{"n_kv_head": 12, "head_dim": 32, "rope_base": 10000.0, "init_std_o": 0.00601, "optimizer": "muon_variant", "lr_mult_o": 1.11, "lr_head": 0.00717}
Each number is 50 + 15 x the weight over its row's rms, rounded and kept within 0 to 99. Layers, rows and columns count from 0. The size before them is the row's rms in percent of the matrix's.

# up: layer 5 MLP up, 1536x384, rms 0.0762, rows 793-805, columns 0-127
# down: layer 5 MLP down (transposed), 1536x384, rms 0.0396, rows 793-804, columns 0-127
up793 103:35 22 31 52 72 39 35 54 46 53 24 58 55 35 61 52 58 29 43 47 62 58 43 38 73 66 74 49 20 62 36 52 42 48 55 63 24 32 61 54 56 42 56 39 44 48 50 61 55 27 13 73 67 48 43 64 76 59 60 83 37 44 51 49 33 49 38 79 66 41 73 28 62 36 39 57 16 60 40 27 59 46 30 61 51 92 24 56 59 84 43 53 43 52 32 57 33 56 30 05 48 42 60 78 25 55 49 37 68 55 46 56 29 60 27 54 58 50 75 45 48 34 37 50 67 29 50 32
down793 102:57 30 64 41 65 22 26 41 43 50 46 50 69 31 71 63 48 68 65 81 66 56 66 66 62 38 30 61 40 44 47 63 47 39 59 59 45 43 34 60 41 63 55 65 28 66 56 34 64 59 51 71 39 59 28 45 35 98 34 44 55 65 53 68 63 57 65 72 24 60 28 47 50 58 67 62 41 40 65 46 66 47 51 13 43 60 30 77 62 67 48 37 83 66 45 80 25 63 37 20 38 32 67 59 62 57 49 69 41 31 55 55 74 30 36 42 46 68 61 74 31 39 62 44 24 42 55 27
up794 102:53 45 63 50 44 61 53 47 62 34 48 33 53 48 46 47 60 36 47 29 29 59 46 44 36 34 33 60 46 46 57 68 41 46 36 50 70 50 54 66 44 41 62 56 31 74 65 76 36 68 68 43 60 70 45 11 55 50 65 56 69 32 47 35 64 35 62 40 58 39 42 60 34 61 18 61 53 60 72 39 47 40 47 20 92 35 44 64 49 56 62 61 22 52 25 39 44 80 49 50 39 48 41 35 59 34 47 58 49 42 49 90 09 53 80 43 38 55 60 66 48 53 67 53 55 32 55 69
down794 096:56 47 39 65 81 23 42 80 56 30 73 40 46 30 21 25 34 38 42 31 68 51 61 41 35 53 21 67 65 41 56 42 45 42 75 54 72 36 64 57 74 46 63 71 46 54 44 54 64 78 67 61 39 44 64 48 64 56 72 67 48 45 41 51 35 59 29 20 34 48 45 42 75 64 59 56 71 57 54 53 62 68 39 79 57 63 34 51 67 77 43 42 54 45 48 49 44 57 58 59 59 67 45 17 55 30 21 40 49 62 57 33 64 27 58 76 58 26 47 66 60 72 51 73 82 82 44 43
up795 097:41 69 50 45 31 41 39 65 70 48 22 68 77 22 52 78 42 37 74 52 64 71 58 29 46 40 70 44 64 49 50 37 36 74 54 69 55 60 42 64 44 49 77 59 88 41 42 50 45 36 55 71 19 48 29 45 38 37 55 34 52 49 53 71 41 56 47 61 71 46 42 50 09 42 45 31 39 51 34 69 65 84 69 53 38 59 48 46 67 33 46 48 72 34 36 48 35 47 66 56 51 53 42 53 56 53 51 42 38 31 38 52 62 35 52 39 51 49 35 50 18 62 31 37 55 61 53 29
down795 096:64 42 31 56 48 69 59 68 65 50 27 73 61 47 53 48 34 48 55 85 37 32 58 35 17 73 67 61 62 41 35 40 61 61 27 46 53 71 27 56 54 63 45 44 35 46 68 46 35 39 47 26 53 57 51 45 58 47 53 52 69 70 29 31 58 73 63 27 55 46 62 48 51 25 32 45 67 45 41 90 64 74 72 58 45 64 42 31 65 35 71 53 57 48 24 31 59 39 69 35 51 12 49 74 52 48 68 45 32 40 18 51 53 65 41 34 58 58 40 55 56 56 43 57 76 53 64 44
up796 104:26 54 61 68 34 65 20 52 69 55 24 33 68 51 52 40 63 55 45 54 70 80 39 92 45 42 55 56 49 79 43 78 40 50 51 53 52 65 40 47 58 44 38 60 66 59 52 54 42 26 71 45 31 36 43 63 35 52 58 35 55 21 38 27 50 45 50 43 57 35 63 21 69 57 39 44 57 52 36 55 31 46 60 47 06 42 43 40 33 61 40 56 41 56 53 39 53 45 48 75 37 55 43 60 51 31 69 33 68 67 35 69 55 69 56 45 56 36 55 51 55 43 24 43 67 57 54 47
down796 103:73 45 30 53 23 61 48 62 39 54 39 64 37 53 36 55 41 37 47 30 68 47 36 44 55 69 36 65 52 73 40 56 57 37 48 45 69 31 41 37 77 39 50 43 52 45 73 43 50 44 37 45 35 46 27 75 21 72 55 72 60 37 39 48 41 33 48 79 66 52 37 38 62 41 09 62 51 36 64 51 55 44 50 52 30 54 48 24 83 68 42 45 59 62 29 39 29 61 57 36 63 85 63 26 64 56 59 59 34 59 32 56 41 40 62 83 47 60 55 25 41 58 34 40 41 33 58 42
up797 107:73 68 57 54 62 63 56 55 66 54 29 56 22 44 06 21 55 56 52 29 41 38 45 62 45 65 71 40 51 70 63 33 53 53 46 42 59 52 52 48 80 41 52 67 34 54 68 66 24 91 80 61 57 37 53 62 44 56 79 62 49 41 62 74 42 51 39 17 45 54 62 37 41 42 40 61 57 44 42 33 53 37 43 71 51 42 91 54 67 16 19 66 72 40 52 70 55 49 51 31 26 41 19 35 58 49 75 46 34 28 54 40 55 52 49 69 61 69 57 45 38 55 61 56 33 53 59 28
down797 109:50 58 37 39 36 51 57 42 43 43 20 29 51 44 34 46 32 31 47 41 81 22 44 45 49 59 65 57 60 80 51 38 17 63 79 44 58 62 66 26 41 52 51 68 57 35 53 33 50 64 64 28 75 25 48 86 50 38 67 41 48 35 42 62 60 80 44 49 51 29 30 43 10 29 65 51 78 62 47 52 57 29 27 42 60 00 48 67 33 78 36 47 40 37 53 63 51 74 52 87 35 44 50 47 41 51 59 66 34 40 53 59 65 59 64 38 59 48 67 48 46 50 58 47 55 40 50 40
up798 106:38 28 50 37 31 36 46 43 73 56 34 38 52 21 66 48 52 36 60 34 50 49 56 48 55 61 23 64 57 49 64 38 50 40 41 82 53 69 41 38 47 79 44 37 27 52 40 46 44 48 86 34 58 48 35 94 83 42 38 54 59 23 58 43 63 37 76 52 55 05 57 46 64 52 63 43 60 67 32 45 66 40 47 72 49 59 56 13 52 71 40 56 60 46 40 27 40 44 57 54 65 48 65 54 25 32 49 62 36 64 46 50 43 50 38 60 70 76 55 28 60 61 45 47 43 41 39 17
down798 105:39 33 50 55 63 39 51 44 37 59 53 65 62 65 61 66 87 66 61 66 59 58 06 53 42 62 56 39 65 62 22 39 72 39 36 35 50 70 29 28 58 64 43 81 39 66 48 74 69 51 38 64 66 63 70 44 60 65 35 54 67 52 39 39 57 46 65 39 61 47 32 67 38 46 51 49 65 43 55 51 64 52 48 68 68 54 42 31 51 43 55 75 39 48 03 52 63 34 57 34 47 55 61 50 22 47 83 55 69 76 38 20 53 31 53 29 51 56 57 30 51 59 15 46 25 59 36 50
up799 104:63 74 47 25 53 58 69 71 29 32 50 80 48 51 53 65 64 25 40 81 27 48 58 66 52 44 30 27 62 63 57 56 55 53 47 38 71 40 46 64 57 34 76 48 77 58 32 58 37 75 49 35 24 55 49 56 67 40 58 26 38 33 54 51 36 81 44 62 63 42 73 40 56 56 54 65 41 42 37 39 73 43 51 74 55 85 21 51 40 60 44 42 25 50 45 47 72 44 65 81 64 48 66 62 54 52 62 36 64 76 58 62 71 65 29 59 37 36 71 58 67 30 25 47 47 55 31 58
down799 091:42 32 37 55 89 41 48 56 68 34 35 55 49 53 74 45 36 45 46 63 45 74 38 34 48 36 43 62 58 55 54 51 56 47 31 21 46 60 36 54 53 46 70 38 26 37 34 60 37 78 37 36 56 37 51 61 50 73 52 50 68 34 62 89 68 45 29 43 61 67 44 44 28 37 80 24 31 39 31 50 22 57 50 51 72 50 59 65 42 40 72 46 49 30 42 25 27 69 62 71 73 45 38 32 78 59 86 62 39 56 57 12 76 38 60 59 13 31 47 77 60 56 18 56 78 39 29 43
up800 103:42 68 22 64 68 66 08 56 50 40 56 54 73 26 62 27 61 53 46 68 34 53 51 50 68 45 24 46 29 47 33 31 64 52 47 60 62 39 27 58 38 53 65 53 54 37 51 53 38 53 17 44 88 44 67 62 50 53 52 54 55 64 22 32 46 56 60 54 62 25 34 68 64 27 36 40 45 67 51 81 34 40 51 36 80 49 30 62 54 41 72 32 47 46 45 25 45 65 74 72 56 47 41 21 74 44 48 39 63 27 50 64 31 43 54 83 29 35 45 43 56 44 43 83 54 63 66 29
down800 102:45 44 58 68 53 79 75 49 64 71 28 52 62 56 50 52 35 64 28 59 29 38 58 51 46 80 41 13 40 50 48 33 66 68 55 44 53 51 61 41 76 51 49 51 43 38 40 58 56 57 46 81 57 59 51 71 30 58 49 49 59 64 51 29 41 52 55 60 51 62 51 71 30 73 48 71 52 67 49 45 53 70 63 65 37 44 72 72 29 56 67 61 47 77 29 69 54 40 53 67 70 51 44 31 65 36 30 91 61 56 40 72 32 52 67 57 61 15 50 47 34 39 41 63 41 75 43 52
up801 090:57 31 44 44 60 49 38 37 41 43 43 49 09 19 55 34 46 48 53 59 60 41 38 58 45 83 28 41 45 54 38 52 53 45 58 52 58 39 58 47 65 51 70 66 41 53 43 46 42 27 30 14 31 83 45 35 60 56 44 76 35 64 42 49 50 50 52 77 44 49 43 51 37 38 35 37 46 49 24 38 60 76 40 24 35 41 67 22 48 35 36 61 59 47 46 44 69 50 44 35 52 64 71 33 45 51 54 43 48 39 48 40 76 52 52 51 65 42 44 27 49 39 63 22 44 59 48 42
down801 091:45 54 48 71 27 39 38 67 33 45 70 61 55 46 60 85 63 50 43 80 43 80 69 47 65 32 58 66 42 44 45 49 45 56 36 64 33 82 44 37 23 63 55 24 62 46 45 74 50 43 48 56 38 69 46 21 43 55 38 61 23 60 45 36 55 09 74 36 21 26 49 57 76 59 58 37 39 62 58 56 41 22 60 59 71 48 59 62 32 61 48 48 31 40 48 59 60 23 49 46 61 39 34 41 26 32 19 52 62 28 30 59 36 60 44 42 49 61 59 43 19 53 49 62 33 60 80 66
up802 104:56 55 21 34 34 43 34 23 53 51 57 49 61 47 69 71 43 50 40 25 53 44 42 35 60 42 66 48 62 48 52 57 22 55 79 56 36 66 57 45 36 47 47 57 35 45 32 14 57 18 51 41 65 59 65 46 47 67 29 49 38 30 48 58 55 50 32 50 45 42 66 40 10 57 55 30 67 41 61 71 30 75 50 62 60 38 37 34 41 40 45 49 57 54 39 62 39 47 71 58 31 52 42 46 00 54 48 75 44 38 75 54 51 67 41 42 72 40 46 50 72 97 39 50 47 41 46 75
down802 099:50 62 63 42 52 64 55 41 61 34 33 42 41 56 59 45 42 63 44 48 73 44 47 54 56 28 46 51 72 29 25 54 46 41 44 50 47 44 53 27 46 74 44 54 53 52 19 38 28 63 55 32 68 53 56 53 38 42 42 72 74 36 45 54 25 56 86 61 31 48 43 64 49 54 60 26 57 66 71 37 68 34 50 49 51 29 68 32 32 39 30 41 78 18 59 37 55 50 42 54 28 50 70 40 84 39 33 63 44 61 41 33 02 74 71 55 49 36 41 48 24 55 59 61 66 90 31 09
up803 104:65 52 29 71 43 63 28 58 50 32 37 39 41 34 50 43 75 37 53 70 65 62 63 52 37 86 48 58 37 46 61 49 73 42 38 56 49 54 63 25 23 68 50 29 68 68 49 62 40 48 38 60 46 82 60 53 47 68 62 45 22 24 35 86 52 56 40 47 57 56 53 27 51 58 47 40 36 46 50 35 57 35 53 76 37 51 52 58 58 13 45 43 64 40 54 57 57 69 40 50 36 22 40 24 71 39 56 75 44 63 63 61 35 60 49 52 78 63 21 70 66 44 67 59 55 54 61 64
down803 100:67 47 49 67 18 63 10 19 61 64 72 72 47 52 35 54 38 42 58 41 45 39 72 57 43 62 49 36 78 84 60 54 37 24 83 52 63 51 37 48 61 22 40 48 48 64 72 20 58 81 31 69 52 59 35 45 63 56 31 61 66 82 65 53 43 46 37 36 60 53 58 32 36 49 46 57 21 32 55 51 60 82 28 54 50 50 66 58 86 49 70 59 48 75 56 61 59 48 60 49 18 39 23 59 69 49 37 51 48 47 58 45 46 20 66 43 41 46 43 67 45 51 50 21 53 63 49 33
up804 105:53 39 33 18 64 53 29 42 42 62 36 39 48 64 13 53 56 63 59 43 70 43 62 62 51 72 24 48 59 52 64 64 46 53 38 45 51 43 64 08 72 43 71 30 47 53 12 61 47 57 48 06 50 69 55 89 72 62 27 69 64 46 61 67 61 49 66 61 19 51 68 61 62 45 72 53 41 38 22 64 45 83 66 42 48 51 37 33 20 67 67 41 42 27 63 77 46 48 60 42 56 36 25 37 41 36 57 69 54 42 42 69 27 35 79 54 51 55 42 30 24 51 35 41 49 60 58 26
down804 107:42 56 51 43 59 66 53 53 59 59 61 87 59 58 33 12 63 18 44 51 52 62 73 67 53 37 47 55 63 73 65 66 56 41 48 45 39 51 53 09 40 41 44 31 27 76 34 35 59 39 49 54 42 47 74 80 44 32 43 46 25 38 52 54 44 30 59 24 51 51 51 43 62 49 55 26 34 43 39 43 65 76 71 56 66 68 49 32 63 27 68 79 50 55 61 55 41 36 63 59 45 66 51 29 59 42 48 61 73 44 35 35 40 40 39 39 22 18 56 58 38 32 63 50 68 82 48 66
up805 096:31 40 78 65 62 61 65 40 41 78 57 34 61 28 44 53 88 60 32 46 64 66 29 37 49 53 58 39 34 31 29 48 69 42 42 63 62 42 58 22 42 34 33 51 34 59 49 54 54 65 52 55 48 43 59 22 23 56 63 47 53 47 59 60 66 56 82 37 61 42 46 51 50 58 65 53 52 62 42 46 52 43 58 45 46 42 54 51 36 32 83 34 51 34 28 54 66 91 48 47 53 71 32 77 47 60 50 65 44 42 78 55 69 35 34 57 27 75 38 65 56 28 29 46 59 64 57 24